config.yaml
hidden_size: 640
hidden_act: "squared_relu"
lr_head: 0.0092
Each number is 500 + 40 x the weight over its row's rms, rounded and kept within 0 to 999. Layers, rows and columns count from 0. Numbers have three digits each. The size before them is the row's rms in percent of the matrix's.

# up: layer 5 MLP up, 3840x640, rms 0.125, rows 1534-1586, columns 512-639
# down: layer 5 MLP down (transposed), 3840x640, rms 0.0361, rows 1534-1585, columns 512-639
up1534 125:503394499555509528503578533471436534536493533468509497486441479469506491499434475400536504472495500477454540506500508539458538566477502463522492552473458473466451516484537558482525466462483491489498525561431515519526482499457449522498511455465477485448466511518487461558550412497529536529466452459420504507522542525532508453540501521464527543495483523459446493443416512370486596495563
down1534 133:470485542539528460515551572489415526490463467539594514512449481486482594496477543475500468469438495507526551505425542392475542549468521520503481480514533467480508368530478456500476493485541527538529514468531485540455466511511496457529549461471536427509497516442483449563555427529484489547407533471464482483515474490488580478474482441528507509494562452464466520486446534505481527591484
up1535 125:475516456500514417386496482523561540506501457512569513441466448570520553534546511534442555489434532538560538528474484481489486511504488498413579396521541438501516515457476449509562471570532438425508396527439451476501543462441459523424489518521507457497451487468454542454493429447467542468456484492501519574474494460504500471531461499586425482459479497468414495507473502541461531482459
down1535 126:526433455480522480504502534449536492536516523551521541500507486516514506505466494495465496465546521523519516574516575473514585500510539447503497461557568553521435443464491524437484547489513494576527463459507456475507526501492496561537514549534438495525561521474482570493478522497471554481549465504529518506544508569517467511588451454462477447466549525464553485442504497546460557460574
up1536 085:454502567533582427501523438514502536548497513509476502505527486479466568502450549445575504547487538521548484528573523487441523446490485500530462595438493494531457552482512425428558501481524515494494447476529455553416547492565493477508523441480475527538496505444553511507530535456524458497554449461560465435593514470549461475512504472529580461535464563493506547498494542422510468541521
down1536 083:524545410509431516535512465493602499514502473476537439447441533511494450556476518539490533494504504513409496561543449479439464491488441495497516482498559549495507478440494457530543550424455512543472469528491484466503462541485491512474452442492495466541532475508571463496510498411531553467466500469516462488502483553518499544542559515573502539467464479516580497512479496482449471504567
up1537 086:464495473535416483507522499432531596448435475563490536508515585423451503469517458420474514460468443517538471516481557467518482519522466495529430514440511523573503552454523490572486539572463463422508543544446475497431566476491447536448570452548544525540522537454535503489513518420499509485492540466405467498470490538446389477543503521446478512507533472512474544488479511459551481549526
down1537 080:412477543489456537504532521506525614448507364560442505552523474485488516492452556462456534434485476515558477531495536511528470489500546451594468560448499502462471504436491483570504540466465478600535456492525478478500489566507519611559505495535501588524518542487562510557553446548448497529582485438449431575476510501458493466436516568465481530451503463519538556532551449492575463523522
up1538 068:574552535529524497490511490531469477464459542440417556477504509466546491428521455532584605475499492495458480483491492505518481553502526477433553558494603441577460506527470530491498497500441506523447454447467496508513513582479578505582469442465486372539528440569545486483549481469468507502440415440522496532446605486527494489487450521509503541474492490443519513523465461480518450560469
down1538 063:566441495547454500444474488497561398482537529593484432466501489469494487477560459496480480517515444493506561495539502549526530519520428528504509455498583445501525522528492487457466513494521504580449550523498476490505495414554473413560470480503467446532445458506502460528516558493526460506476549459524522536458544462528521580434459507476547518452432530478455497456534496506501480525510
up1539 080:453477466535479533412500508535441458497492512526441478466468477497459465473487543472520533478585454493491437569543570514503504452467476521512478525480530531476473489496466503464473401563536509467483528433566502496534509527517478511462511454519494476487550479496544491498464518473482445455572456473430535493531518463496521499524489514502528530462506471468514535447527494499523495480403
down1539 084:518520458521486537491554539529523480506527455445491525530441496539492559538483457452533475515524469520493566537490525500551554480501452561474484538536526484519506484467424448554544486574552424531458507476488544520430513570517483434472504409465491521488382433485587497449421562444487448474572537506464476529491473523476454475494535540485492499516502435503542543456579448519537543379458
up1540 045:566492451457474421472496484482534522379437454466547482420493626482551566509488509442514520511440457523522535479508516437503442472488524456533510457471476462522518494487547502508440553534540543471451487439463495514609421442468390541514506479485465479560551545482522537565551553527503534517527489421502506538486516520531451505475541498438507549473541561481529477466569491494477544477579
down1540 044:521492414545536549536471466536623480530490499405463508509466516489497441431500516548508556474476525481502470478522574579492531510491564548513558441439516469546453529521526437530596462470462547457502509560514490481474450532505509497482512447439455505413508447503495602486527491467501445478452542532480536485512491520480528481515454497537498542504493410566472454458424458444491485520420
up1541 128:485493461545528518514539515617541462487448552506508473530537539470471487464469392515499559462460536513485461489460547444451510514510528512456522592542473486522468511521529455478471449548522484460491436529540561544569541425542515407517474568500470490499531509496541469466472606480427459511426479511572586502447497515494452386447498449560514547545491482520507484458533439489510496531499
down1541 138:413550511554465477559472513543516556431477538458607480529546488542522499518490487477534541511430539541560455518529494481489432511510486461507524454527505472487515477487461483458536446539562437565512447538495545509500507539429462454463540547539565486536544479471465494462464488429478459469524533409473465483506544459545504481472553543541532515425470534469545503537479555539536441479515
up1542 097:496500460491572527513475511452561584458470485481515532555425524518499484504507485497456514571509569511497517540479478551472512426565482538612487543518519481429475515466534459453503521462439482480475467506525545461495482501485514539513445523542479480518497574515513513429512482495469400501428444502479502506538552511487496469492445533505503538556475457476377477559482476512449532465470
down1542 094:444500489419483554558450483552495501434501525402517469492478525565552482503471449528473483552490476508486489450541531443492533477547520481516521490502503562451461503434476488489479577485511448469498498445504539409521534510583516501490522520538481536559455544524476570553420505485433503482534454484585427462493517508434545496502524450470498544516506467465429565447433493462498506539474
up1543 053:497566497498562491461516531461473481510550475550509490487545462491493585500566422489553522493487519553506485566575485543487524524418525506472464557405488522468430476515555499510499459445507488513528500465540447548524498509514481459518501531525512551520451496540579477491542513471454518569481449532464489481478517503470453488505471599489487505473553462515509480493501529495476477562577
down1543 055:418509571542468516430560445533493501521528499470501520514525528456477555534463467468513467527552504533528524504436489499522439540493585544539525430514560518443537497483522466515516447619459512476466580523419474446454561474452542505505446521507401463555497539478593464454545553517431525500530459518481422514515429472449488490502464488546526551559469539502506452486549502437533485495534
up1544 090:500475542540501544558514495467481508479438526503495514482523516469498497469510619516474540470458437531542488462527534433537530522501466495441481466518572486508561528506546519460510520465507513447476538510438448504475524434440475507462558495546572456462524511582518531499594550557584527477416449548518501515498428440532454536527549496503556557553430497521525482484542493503543527534452
down1544 085:500521504529505496497488519484446545492443495490405508530463502436499490501463470489530547502514454524519501551441501507540527532477479504488463490538505477487468493459494500490498488504509487495480462575513470440539411533530469491568484496485494485523574559482540525434566457474535452472545548534432483491600507464441529515501557513520539585487509446493561467576431418479551424522457
up1545 086:501511519448496479509484517482475504499429465504500415483538533478553464466543540463436451460443522568534490540495479511582518579446487458561501446531521430468448551516427521516459488550484485510520447516502593483477537529607459467512487494480463560572514492527462502518472461541504456575499476547474523446549475541493505458470517426532502510490431573484493512490489486504569510516511
down1545 079:549429515490502485489489452524545447449532477460522437480489552500518461485569490492489533431515555563497541494503467562485468509492479474478551510494473488500483566455552457468572473535526522537533495546481494516488509473521486542450590470515459513575470449539517521525531534459434511502482479485480435530524480422524574498487427475478471437499473482472497466495495511520515528440456
up1546 075:490570507464492554507502448535518592519453529521519538531425559555439517506526455499533495493500479510424436489504492430451525480455480508473422459521445487520447495434452494470504519569491534478467461477471521510415501496515424475520486521568545509532450567476491484547537567479480440535505450446446456477514508477419537480431524482480544520577504481502565458470546445437498480437501
down1546 072:456540561453450495490491514438532500495465446509530517530485465565514506473533487518541468478470598491532455470514489514404444450470511494438489498595450560485409501405440604496470451473507496532474458509518481526409448486526498496565460486545539536474499531481576456505544570477544449501483537455502423449521437526531562558462601544464502526540446482482523526603464471435571480488505
up1547 106:512552507462408482505485507533468523499558563562505439497476567481466479482545495561552547439522532544499453479522463504507501543535472461496537458573512474525542530419454542525492447480452477542515503457500499459461547497502604499490470541519480533533478503517450486529493490475561457517493508444456481404529611470451516436430491525539556484441542439502492561434611507485475448526468
down1547 105:470429443539489453481498492524538474483499540519561452415530479478491482485447482551562474503520529504473532585461545544540483533513453490491493444540524486511452485466507652541507492531510440460483587487539524473548475465569448488468514506535542494441468453532493508477621520496444517539515463434507483478522510495507606584507538485564465498466530509492460485457561457547489534503411
up1548 077:541460462544529520488456447495456474432557479490465606533494531485492470518512503470558430501470489478545505518488501461480548500441456485539473468452522458462500502475533542528511528557507463560552563448514468503555459489496498514474528584554480485508498461571531536474443480450408579510519475516556526502542571485527526478457484482494488516467558489530552462458453534496519527562500
down1548 075:439494555551495516458448490539547503533534526542457499441502467495524536527549433446499539475430553530486539527448447511479532511472526565453470483414507485623453541430473492479430534429506524523527486502489455429527498388470536508540487488518484504476395491443531548480538479515465561451490476443453509532534513535488571469483458495475490517437444608514524552557456499448538524501560
up1549 097:556493477505515486475504473533536519496522540433519530508477551487523549460447501511484523569464513512482442467535457548544497494521472462517544433531489539517440558573513501409490412538471510442534519510447423527531500470509503417429473562451444430484358526392483580502484570521467495512516493467418530527465448521495504548454539472525489486498509476463503519522509473449582472477508
down1549 097:487517541580514571521538621524452535512408369511459547465446566467434534506448587507473452560428514505482501537489506462566587543486496480588576487547589522490460472507495631534491505393476464540457505497489500462457478545451507464521469508486549508528449502569547497500524427464487544470481457559540530551439430480476529548499566604546473530481523543483519589545477453515533443491553
up1550 018:532506419573542468578480475462531523558542521433510513464464496518534483542576547503509481473480571458539477460465535460523547557510504547501442481527504545480531492464581474489488479478517498549508461540466542492440552457486484477536487451532546491502516527528500503487535571480468469549466459527564471460470466476446524471538489451460451524481487556453513424448458515533525526467468
down1550 020:480540471477518505507475459522485463481509539492462454538517539485536495541453478462517466471467464500473488505542497513550485552451475475556534455532527495536479530422527552491517477561445527544519470484496476494458537526509452496535462514508532509465551552557467522583499454448437473544404486491511472484459487453481539504485546430458538492528491502505409462539490501504522450590461
up1551 049:503491474498515481469524500474586414524506550433492514529551453534505522514508479443438493526534465402519441533484460535517450507492542538485486477463425502499476519409534528540446417502438451477517484478459436440427526546513429516560522485444498446487522460522520490574545551474549535571484511442461460470465550452500424519498553508429450425455558526527535457545453535553488457566506
down1551 047:484545482518544614472474512441510467531538476463501501522470462514525479496462534512524484565475430469477509536497518496456545502450478472503529476540492466493421491579538515489458400518500519507469412535545430451558545511442481439552470523465492524455560453485531470498477473435544446516528548488472498504520535467472470534508542515603578460540566517537531517482537530533566509562556
up1552 117:503538520426493524482547493544503467538454508491548599502468542466562531468494470575442476449528502565493484496586455544465514419619497525455494470534538512563478488451443503484546495536518431476486452478446458548545460503481513584490490527485544502536504544514485477574555481512469562478477420529483485534514459445468533416518481489429428540453504467503443508534473511544438507537510
down1552 110:519537470546498464473515463473531495476467516486478497476478506567511453475496449396527555487498517466491492482445484532590471542480464489521458545507524521533464490508522558525468580531509421496507512436520609437502477552474490587434509500521457527467506481502454517522466465440528498522470470490500404429488482484534475596510516492427488526490524488546516486538524500540488481541498
up1553 122:478481477508456534478439574543526491478542467515503506493475513491537508462503501517582553511408459536504535503503470465589470555521410534472479476457484500488405543548499400438468533425493516503496483460510487506464499371447487510562499436525497506527539505573492543565471495486560521519465538491549536527526489502492525472509500503516502537478572494496423503397461622521429433483479
down1553 127:507456512518504530483566527525567508521537491447562506518446520439513498472477510531513443534462551533494523507543514552543477514506452445492606518486450439464534551479536460513462522497519537543460495485490518490489518511481518465556546474487574473470545476499503548429392535508456511545531552588537507527508472475490485526503539525433523565524451482468463543475486497535458509529549
up1554 111:492537431440525437518500462514473515482441499486487569511458518440466482457544518508536550508436482568503496493569471467469551445526431518494535498493557418538489521505527526407493553504587468491514536457529579476471588537615553512464410468526501510493516490530474521447454541514539447503542554516505535549513478458515454509535456466527468467454490492529464455523544557491517450468517
down1554 136:492535522480536513493519492507467488433540472521479475513426467477501547517434512507461558469568498588533453501536545506473462500513483456477488541507509539544544443447468475436488574539499536499482565463484541542422495519506519544498496443470515566519465520460424471472588501543528562506552557499482570562517481497534533489556498515498492524509516537514454582549480540506472493502524
up1555 111:523492512510480490498504510447426539548559577443482502462475466545500494511525547508476449398533486447510529458487506504521583488466465555493433496504493554526508542537584514541541446522469465485500514491451477521546576510538502502471536606451455533498475535486521489573486523481496539511535532505472547559551499557448511547554512525475458411500445419563510546504453469477538490494506
down1555 111:555449449436535448500472483470533528527528534481471453504536516516525514568535545543448441460499478467573527500510495475517549456485484541556466498459450539435426454522550438545466481519434512494568434543439456546508510469565488529403505491535479480466506398496546506473503503439565484531488524550424437491550541530510514566544465497514517531475577549413502545452399487490509506458523
up1556 057:390459479503471493477436482494433467525539474406464479481457535509443486574529583487514492509492520519589557575468553493490460547428484479521452484549461522568479499513485517541482514516555484429539464532510505453506488486498498499549523475531455472448487471472521533535492478438550528464512511515536460509456462532460465547449470513484495500534553428454559501468508528480421555571517
down1556 060:515500537577573551455440438538552523515457519541468569518514491506522506504460504523537471457552441497531502515540478492490525510527504435548501583519492537480541483545500415486563470462564505448501474498494499500489473527537432493473507551508507483519521472524497508512477476502478534505505448470525499487505498496478472518502492448509546536536541552545418572502501517536460436466508
up1557 102:478531539445479513473441502438509416526522466510529434450429540481459508441558515565555489492478526460436494490535503474558513589540463495514463501458480560485462427560548517511432539428605463469495458490494539537558494511450469414403496489560492501572487572481530508495460520497409520547584463501488551525471452519445536511481475478520540526531552499468446521406515440493555484548508
down1557 100:593495526554448480473480497561417507445472478509505489519469493539478472498491515472489447545439463521523488469461482532543555555464508529514506516515447449495488493539520502497481513488455563453475484497449510498509399492442436446420484489429452471541458428542429578536446564536459531492477545505511591562469530492485464535562444476478497492500575521499493469466488475491552478516552
up1558 074:499503506560424457519524514512546475490468553441529471512543468536532485486506540493505479431459505473552486423462456445516488546453519473610549489518544483521519543485511528508544488506490506485537524470468465463486469472492564509533520483462532557476488480534451517483546525504509574463507481503579556522580538520509483518512499568475476502536519541432557464450458594482557492537568
down1558 074:409459483544479515548550489461529492473488532522562533515553537496532470564472553520503490503515452464462467551514481557483462540449535491587494526455439455548454455474448465478510491567552544572549546481486534508467465538533506558456492450448616546515519548445433482447454514530507453538480502536538430528462474493504621498482574507513509529460559462538454582539531515517466430424517
up1559 088:516517496500548489475471457522494497462506541487533468405564518510480505520530604496501456420471506483435467523548479533473533556527414501549549468467537512588528462534514470498525516438484501479520423563538526512460463492522470433460506500468493493494506454430458489470533443501516504509489456478486511513467496520585528574545459491521442528548530473466546480492562490529425537476484
down1559 083:522461523518484490497515452559411500538467578460546483544518510463518489519506483537478517539468415508482491530487505564570528542504474548498568502464497514511526559457509577493481477516522484473454508556479461415524485482533522480532554524484430453494555497509510487440419513524468502479506531508484464521484545432466485420512446551435523554470502501460458537537534474512470528472444
up1560 101:519434577522479576452507498510542542559426558449492526521401545477462544465602461555508515499580500473481443436568477455549500512465485497551462484456431536515467571473484515504541471507478493496457527496518533505587537484466516507466526514504524443519516487500511590500499515503567525523527440491510482459452498520459523472457541537492533539530437497500505511508543465510548487508485
down1560 098:481529504457466551450484563483462558495417531503425444457487407468510541511445549518533510470637459492495469501505506434536471563439513557498510514438515495486460564488484477525546540515628418451550511485544463489532435467592534504493497568476470502528527493560475545496439433561500513528504594504547485443539582461503593490474493471524482449534522494500565549572539481494530468346518
up1561 112:498508516493471467467484473497443413525497524522524488495507477508503470551537519460462536488519474548481486534503508409475490553524502574402465494519448495545441515462514493568473497515494522455508531514462536576493492482455461547491526505482529510538494527513479506513604546438465422508492483429466514530484559602533502452566507520452506482540528472506518492466498444493493463456515
down1561 109:504530527484538452464503448540481501491467549437482541547487470455467504530510492492516492539451437487511467448454506519435493399521464524472448514558528463439499517451509451483493526518482579526559546493528499490514507489499490496532574530484435500540535570537500476447497506415513552579552442508493581552508504607562512415517472397558494511529525538440509499430598533508495507438455
up1562 106:495465541527496444515475511543495550546559471449486470504402530562507522490536488450518533483578484497488510533510491475539402440444474482477439462538463456548495587526408504518496562429471556441559435505498421451507518555550501516509533524567466498467450458451549472487530522443448529473446569491494491475501490531528512455557507500493522486458458489577459521460467506507543427486501
down1562 107:521495480560459533493418532466507528490525466486514555508520540494494544411513489428536516489550488457511492457516540472529521445491520482409492529516497494557518518520509574523530548473448569465498447487508538487474530529510445418476494515568527466495602503483490436487488502543528504436491480504562470479522495497428552476584481521476547503494598423468529527406482493452579516409504
up1563 111:502472543461522465526445482458543515546501544548555447554518501564540511491457477482497477531530525577560532521472476430536487550470527540453505407524496534503488400523551436447484474459596431474550475518496555489573541536433474396480548506435547412510505459489493487476421490448501529512443473499490432490582501439546452522496478508497470516448477537482516469462513542473513515523438
down1563 106:510451444579568548540507465481556483599458513443520498479472561502503466522493476536599478513464482492394440506551484507519467513445508432540498520537512461515429462491487517483577483529497479431510542520537551501511512516494499524491579602530459555471490451500478515467489516481455548543473494545480508447520471524396553457528564557502504559458558524492488468570572526533472587534585
up1564 111:486533524425547489583488480506496456463514571508492466493509443442409450476520556473530484538536487459496491586445541517558528534459508505494492518442532462439501511482532487442483450507481519545468451497541449515534460530574452443504527466445538498514472447504520485482522451484498436580493512500569445469474478512451542489464463503510508523562540497574500589536527510528477543515579
down1564 112:500471499385476527469489501416560508476568486528479501489495500523519474538549481451452430452448522500469492467437537495496467530475528490503487493503528507524484603471552490472495512430512470461468612493510481513536506552546524481475476503471551435529455542557492487517504525503507565506526517502527507453443477483496482447519478515439559498468493514535509497437456569451512437498548
up1565 017:527477503484540511517425511571532620420455513501503468472492496508492454475499536509532444481504512430445512500548466480433524441510511479417550524512461540430498529478513458463551550539534420549428530538518507559512499514504453427442487467535487515528509493560546512500482496554517394487442460487442531495471522521557489567527532473429502501440509501506460528517444567502468513525477
down1565 019:487510495484534536547501555473504502477506486474526523504426429513541558507486520456437577507522527522461526471540491501511504544450462523547491518500490510524509542531545573543425461543431516501510492565472495407483547497468487496518480499462455490515589475491493566477585465420561448469544510541475552499509503497506477522421440469477518501525568544563422512515564503485582546546459
up1566 074:473493513446467503470515508484466488567448373529489547498499459479414541505535524441501492462478493566463535522574491468421515484457445445514474515460479506502426533527465450461492409476522517544558435496491517545545454511566456549534544511578481553514525499518450557459554488501479504461493487532425554552548396469523527479584522409474465522406547527510480501525490514521581512533503
down1566 072:531445517476498538452511534536505493515468513517470508538463490445542615511510514522557519466524546457498569514498499515465542510549458492466480549524477510581468519488401467447473496445435447480542457431446564487516521541543497436492488486519490533499515450466523528493549438520517544501528553501508476536506449446435561485528501473447541548563407478488466565495502409462566511524539
up1567 095:550538477488470486438464479495469451503495529502524493409548551517553467538513542521507556510486445497510460475513521489424544554455538569545568505486490498532455553446450521573472538574433468530486459534565506447549512473515457406399548477550460473582540450506462488471518498528499500509522494519494440544453505481527479477507504524527519498479466462537520523466535458518520489467545
down1567 089:592481484463463447493538532487500544551469527516487441472472539493537422525508502447462455472463566502480528489504504504480444517444487465495482508471483521533507491492488459492493511504466584437520546562529544541482452532466486544542457503564504548475397449524494520527447500462532434508484506543535494479481540523417629522480434437394543505508518526473533493486497449418542535544519
up1568 112:494478509459537536428491397527463509467571558436450447595425575488511501421515491468452511523501474479493558457456539522518469488532517480473559461486427477531443528518567491529526497495464496431508556513517494507548510495538557549538525458489498501483499535491538502504518518473483468502507470507545476530537501544524516405509549556518478418454481465463516480489507583431464497467532
down1568 128:511460479484468454484453487542471497550459515493449544479557514453506500519467461473502588512444519536425490498483411540528561509433503548546465415534508413458540450445426497543408559462516480573536486481531552529488619515547511485531432523541436548439471484451438639495492589501471497556507503557499514534521532504542535497503442470552510541459536518479545522498470540596492432483513
up1569 083:448550500505460487523500512518524514546554463499488506496443526489514509516598573480421533577507538515474411502507538476485445400560526430511452525477547477499447497523454432473520521511482464479474565499507552469499451549484523559495519513506515482525616449510526458491511595524534577453424554574496526378414479507495474476462478536464530435509529516563529520502523511516503468519440
down1569 079:441434528513497460546576426488577471558484543468504583522517513507562462516475433490463477465540440559521523557458465440525517555527482553562417506487544487454463512483439565494520541539492465460525481479522528503509468509492440509431514528555474499421421549441577504502480513494580492467481488494521464476484516546506523484478450457557530539586469475501484449534495553542502484471478
up1570 122:538543478504488479492503595551493527519516516433500442510489481490494542567488460425515477504518421552503468441565510481488510529465463592592472521478539431493533497514528531489479455489467574534547503559572538518524483521480559411524470483449549450521451470536540554519554445564468571535434488463461564521511461541427519565533477548479449527534437499504455438521518455509537463508457
down1570 132:500438517559461441469426569535572478533563494506509528439472471460486576518460475455494501540458484429485530499453569494512495537487554508465536504537548498543508525419509470492460509511544568455562505532563588474526492491506511510477457450477486476441437447541536419511505501544509520490477439481390483472568503516498417500468538498475433450497472527508527476446504543473470529501570
up1571 019:501538456493515547546474521463448568540571469463432496529561543509487448446486558496509470482457496473532489545532493427524486404520466474531475534486539587514545455493566470454518515516523434569438465462475469527453481477513495537489463518501583509473514537527506486535528476529539497500447499492501428454447461535480461563448485499513526506499502528409555517574556531499507521525489
down1571 021:495519484448495502448625489555529435518515526454506508542452518490544494436517509502572548517485482473496532523524501518534457553517507578520517514461559523533385492558489602538468476464447487483489486543540488434496494525513488504554460468505367474473492460504530495470498502483504420478491445535536577515506568463464502443468491468461488501490441536594482482511482472523536477495503
up1572 104:418553456423547469541502512518488491591416533595542507498497475523589504431499506459452557474459541496472548472511414439425440561440500552553559448506527542460494468455460472557545522465501526570546524518525555461540515510481458491523598565544525446514490551452506485517516480493522469474439422503451515504501495537480469545523443536432485515477548437495548522523533513499588465511437
down1572 106:481520490555510516492567515502532537543444479499482532497524538475540504498483461549531551524508444519447490487531496532616567412498535535471480546541507520482514458535517546583477453513508509471531534508551444475559476461488499485480505483482453445465553497511481512531489558498489422524505544472422528499484577550548536529565478449500501516497488550563503500561469490455470502578468
up1573 008:490527486428548455500501444486505399472540550517512452533529575483528503463542541450486493498512454518493532537482456482478513484554472496544482521521437385480524522487462428521501495529446549516526462478495555466524555582526528458440539515475487581510526482527522559520542521517568494472459516515517468491521494492514487512518506483525528507506471556508587523531533443482429508585481
down1573 007:473461457463511539573521580528486472491511486508491556445476386516517552513539529566510456503460547490487513511520505505461498515499437537527491475534484531508502487439525552488541497468491522448510568441476506463481519540498458464457436500495514542443561490477492586426534543481436500449512512518467490476575550473491462521604519526522446493500551505519518494549490524542495476558443
up1574 115:548515520552504552501438391470456497526455468538530512483575528537514458519543546579504535480508512473467478464524484482545470539459475547463470548496537616522498503557484547512456453497510449533523496557504446489458429471489410514566513497495468493573526466574522489411514493526547445491498501512573424540499540545512477423448500523524529504473430511445629512431501443452521510507469
down1574 126:519579526454509507541464485453553523622465584527514477485578470469492498530558563522464495554545541546504501485503462438495493496455495510544569551519421443560453503467474469468534460508536559507584521558487459475498443466478395487488498493527468486508505500478510481473537551453511515541507539478351479490554496525463571511520450471495527541520500525434474473446478519466472600528591
up1575 124:456551528459500471432515527576586531485486553477521540527396426495499546540459551564524503425430551533513531508472541467458466459477508507542477471496484508425506471517544451586515493535524496462501461522520588542470517465497483521436483407513468542480493469547514473504483510503564571505456547520547556487533526525526478523549529482547451533456503451514550481459491425528494452499521
down1575 118:523470534520439471478495494577607514505476522528439464548468445463493459504483447528516457480469471503522481593489514457517411470489456464507551552525512492514550469493490490471524511438472448512469494463609545453415468526460499490537485459470554546477523457511566538429543522509453557520509517494552536534504493551477480474482557585549442476443553465442508565555513582534466498499527
up1576 100:507532479569465463482487484493496437506496449507533462496499562592540437515400483485536431494453435447485475470484500467573458560513547458491416518471487508526515553557556541531474549560532530438591492461476396506442584540557490544534467446482431464500472494547486524480498532460403432542462486517497493512469451565509457494490526511502470523500590485499603468527549535565447508458545
down1576 094:513537517543411504504570458494561482564512430449447564505466542462539549508553505485508523491468516437478507564449530457508548471474410525586433470454445504522517504570507491537463599516446552607516446421462480479558528515454473464519503502540503474449496535465578402540559477561455497473493522478505487449506481475502428486544469425488511564551464507447579529481472470500549556474437
up1577 099:547554496465491487454480497484481518496472567506390504445492526467552510508512467589494494554520525517507529548539508468521462486464498567475541518484474547524425533486472496552445532450501569541525480542469450497542517477540504509467451502459495462512474490461478480613513513483480484462471501453545542544500530468462536464492518490428510558531560403562475523446532526567521478526568
down1577 090:472489553499477507380580512551513506467524549424509499440522534424488487459520537560444439489491460502506427488540551442538443523526564488524467502528488482420505494591449497511543428543473503473517552504548431522487489448476559519473501556455551436538421482506508503454482475461486450535500561524487462533478458580548529555506486507608498511506551557515503470539437477474488501530488
up1578 089:590466445474520523503565439499514536487459466536487457480544508482466487451549529505463547433448421528462528424438503487535450546464492521533477537560473474553510459478525490460568528515479431539464478535506559540526560535520514425514440455544438492525588489542541549519520512481558546455464519548548441501471536566424519471469549513495514506430493519593464465478642499429531467506462
down1578 092:528473507483504517548486481542539554508460475510406487560537514433494483494535496515448577539424513520475571507477512530533479508447503486535433465519486529519490477515455506581405538492509417504560491490501610505460544399545489554498453494554431553548539465530480409512463516516514534510474522437461551509417492493513460525466523473485468485460554463543478522482511463504524509458443
up1579 133:467486491495500467511438468576498400485527520494489522512562519564505572527528423527548491458478539480523474539531481438517505524483506547503568489504649549553612490492449511502479488496591501468466543492563553400404477521498534502500538531478523455473539492512529490525476576555522510477537518423477488459508492468532497461429531560546475415508530539490448555522564546478459507451495
down1579 123:423436511491478507516447516540561516476458548471495556433473447479460453481460484516507581494462493482499538537455424544484548481518477520555387435502534410526559472479490493484519515463529546546494446513522512486515512490487409431497455500558456538501515570481556562529526644471511483446560490508467493504546509434505484470515510572474487458537505497448577517474506565507514434443485
up1580 006:477498528531534539403485438433548539440470557529510405487498522559533494553549475515494472490501496535549503533508432486562495449516473448485429533493461505465575528513522443491418494507577486502498485502503522479467502470506535567466486427454544517478480574485428493545506521501443541518509412471537503461473560528468561574522477582442455543542495552506508502427470470514517518508427
down1580 005:415471451571512515468552483542489432507508473508528523476511514526464529467481577557478456469463499504504534502476494468504496546505500516492480561496487525588517477505472455544469533512519459566478471500460500493519506473549424519512458484469507475460541473494483489510469523564480525485523456551539486510458511473553459584547492552498544457521480416478454488481505501509486546514484
up1581 062:482498480514536515571493561467436498502505551433489493542507520470475532500514503523481485545460571457502450504529504431566423500462605441507537565484526494542469453475408424540473515560553470492468487465490484527466533484518523441497520523548504509481544453553563482514542494450517584555504482486472476471485440530484458504549499544564550480526543456470479474478455551498473510486475
down1581 059:528528562520499504521469512503538459490447518437438501513516501516468535423529511464521446435509449517440440489529486438500506534486422587486477523486526501513471467551463514548539493510508565457536538498464467517482469459444522466509462478496481555550549434496528543463465498454455457514466484564488467527524529506404519423508500455462539515492529522491478499482549566467482403457527
up1582 115:564510519435536482518473544439553467487618532473491530504488535550467566545525556452415435532467512480507492523552466461520501517478490472489506478514411471492474534396475452475482484539449482510475476508436541493561441527452526547515533513497499488510500507509512481430517459484526517495473564436449498496530521463478444544559514507513527512427557435517475487421507521434531471467505
down1582 129:564518484538424500517433457475557499469451556557462520471540520464483522495489504490524486490572525546563513499456485478493481519509446447476522470484513505549443536523537449477487537534522490469526491501490511534542430553505509550508512520577498514516530505515477442505498447512495474459412601541346534540475434470484455513549465460421451516560571511510461485438513525470513514517554
up1583 012:496548436527496444466456413524536526566503500450466526468491532511562508488535558504523458523444456462503461529467518485521562424536479462494515495493534525456515476461499533500446443439542565570475542501534498481495462510512509570558478534520492494446501510494529558533493514439543549498484472458546550480476518542505443436512518511486537531490509479512540556575490493493483487531481
down1583 013:456539488530519583469568506522464447554552464444530532584437472443499456485498469515596574474533486502548568495496549539503408520446457496539496533551532506523404544507519512550568548572453494491527474485531513484488559531507472517507517542463482489482464434505499469488511520491481488488523533533497560470523517538537497487543517561474510480546483542561472472496496481511539446457466
up1584 104:497590512540511531461563517529468592469511440493460498460462506485509429518517524505511536522485496484490424503543514460516509497508442462526523469517477437485515485468495477547535492455494471509480595545481557541485520498512497530530483525418438429531469526467498456447436516521590492436546478555452522509423528477487521524514482481475542499475440499544569482515469474549531540507431
down1584 113:475527455493488470564505460495471562414486504498574453428494543506455519533433514476566502472540511429523482498442433530532493502573540476542504468494556474482532509444519434490489509485519562449485448438404518466512467504527477566577499459432473441539507433470490484514479511501489493492546494561476514465542487499498453502497556515562518468514545515386496499537488506538517516488557
up1585 124:527518525477544426569495531467598504562472509474471499502530523559492424545521508420494520504534508544487479465495552543493545497463623490555518527432552480553520486473494526482551452515483525516520508445486577481501552513487467499472491497401486574538490441504505579510562483536506458501518502492495460564499459487460474556451450466491523493540488440530524486482524493488430571505503
down1585 123:468522518515482453570545490546551538515462575526476505526471524560434527508547503516468505522447528474483479486465530493474484550420565525411512486588465452446500468502547479499508527515502463406495462444498541517440465512500480515516530506535516527498473493507531503486520524483428538487483519505489491501482512582480458524483484536497534533421502438483491544530500488530477488522512
up1586 106:499477481477514472508497502445454481537490449464519414533480537583523431575522452516516428503541517395485535566469496526499470509509478423547459479571520507478482531554458460526521496580542470489418529490435527508500531518538488415535473480400460498420467501461452494464476434464494595528476491451500485509522462434463532470491546465476539550446540461457442531510554510526520519550525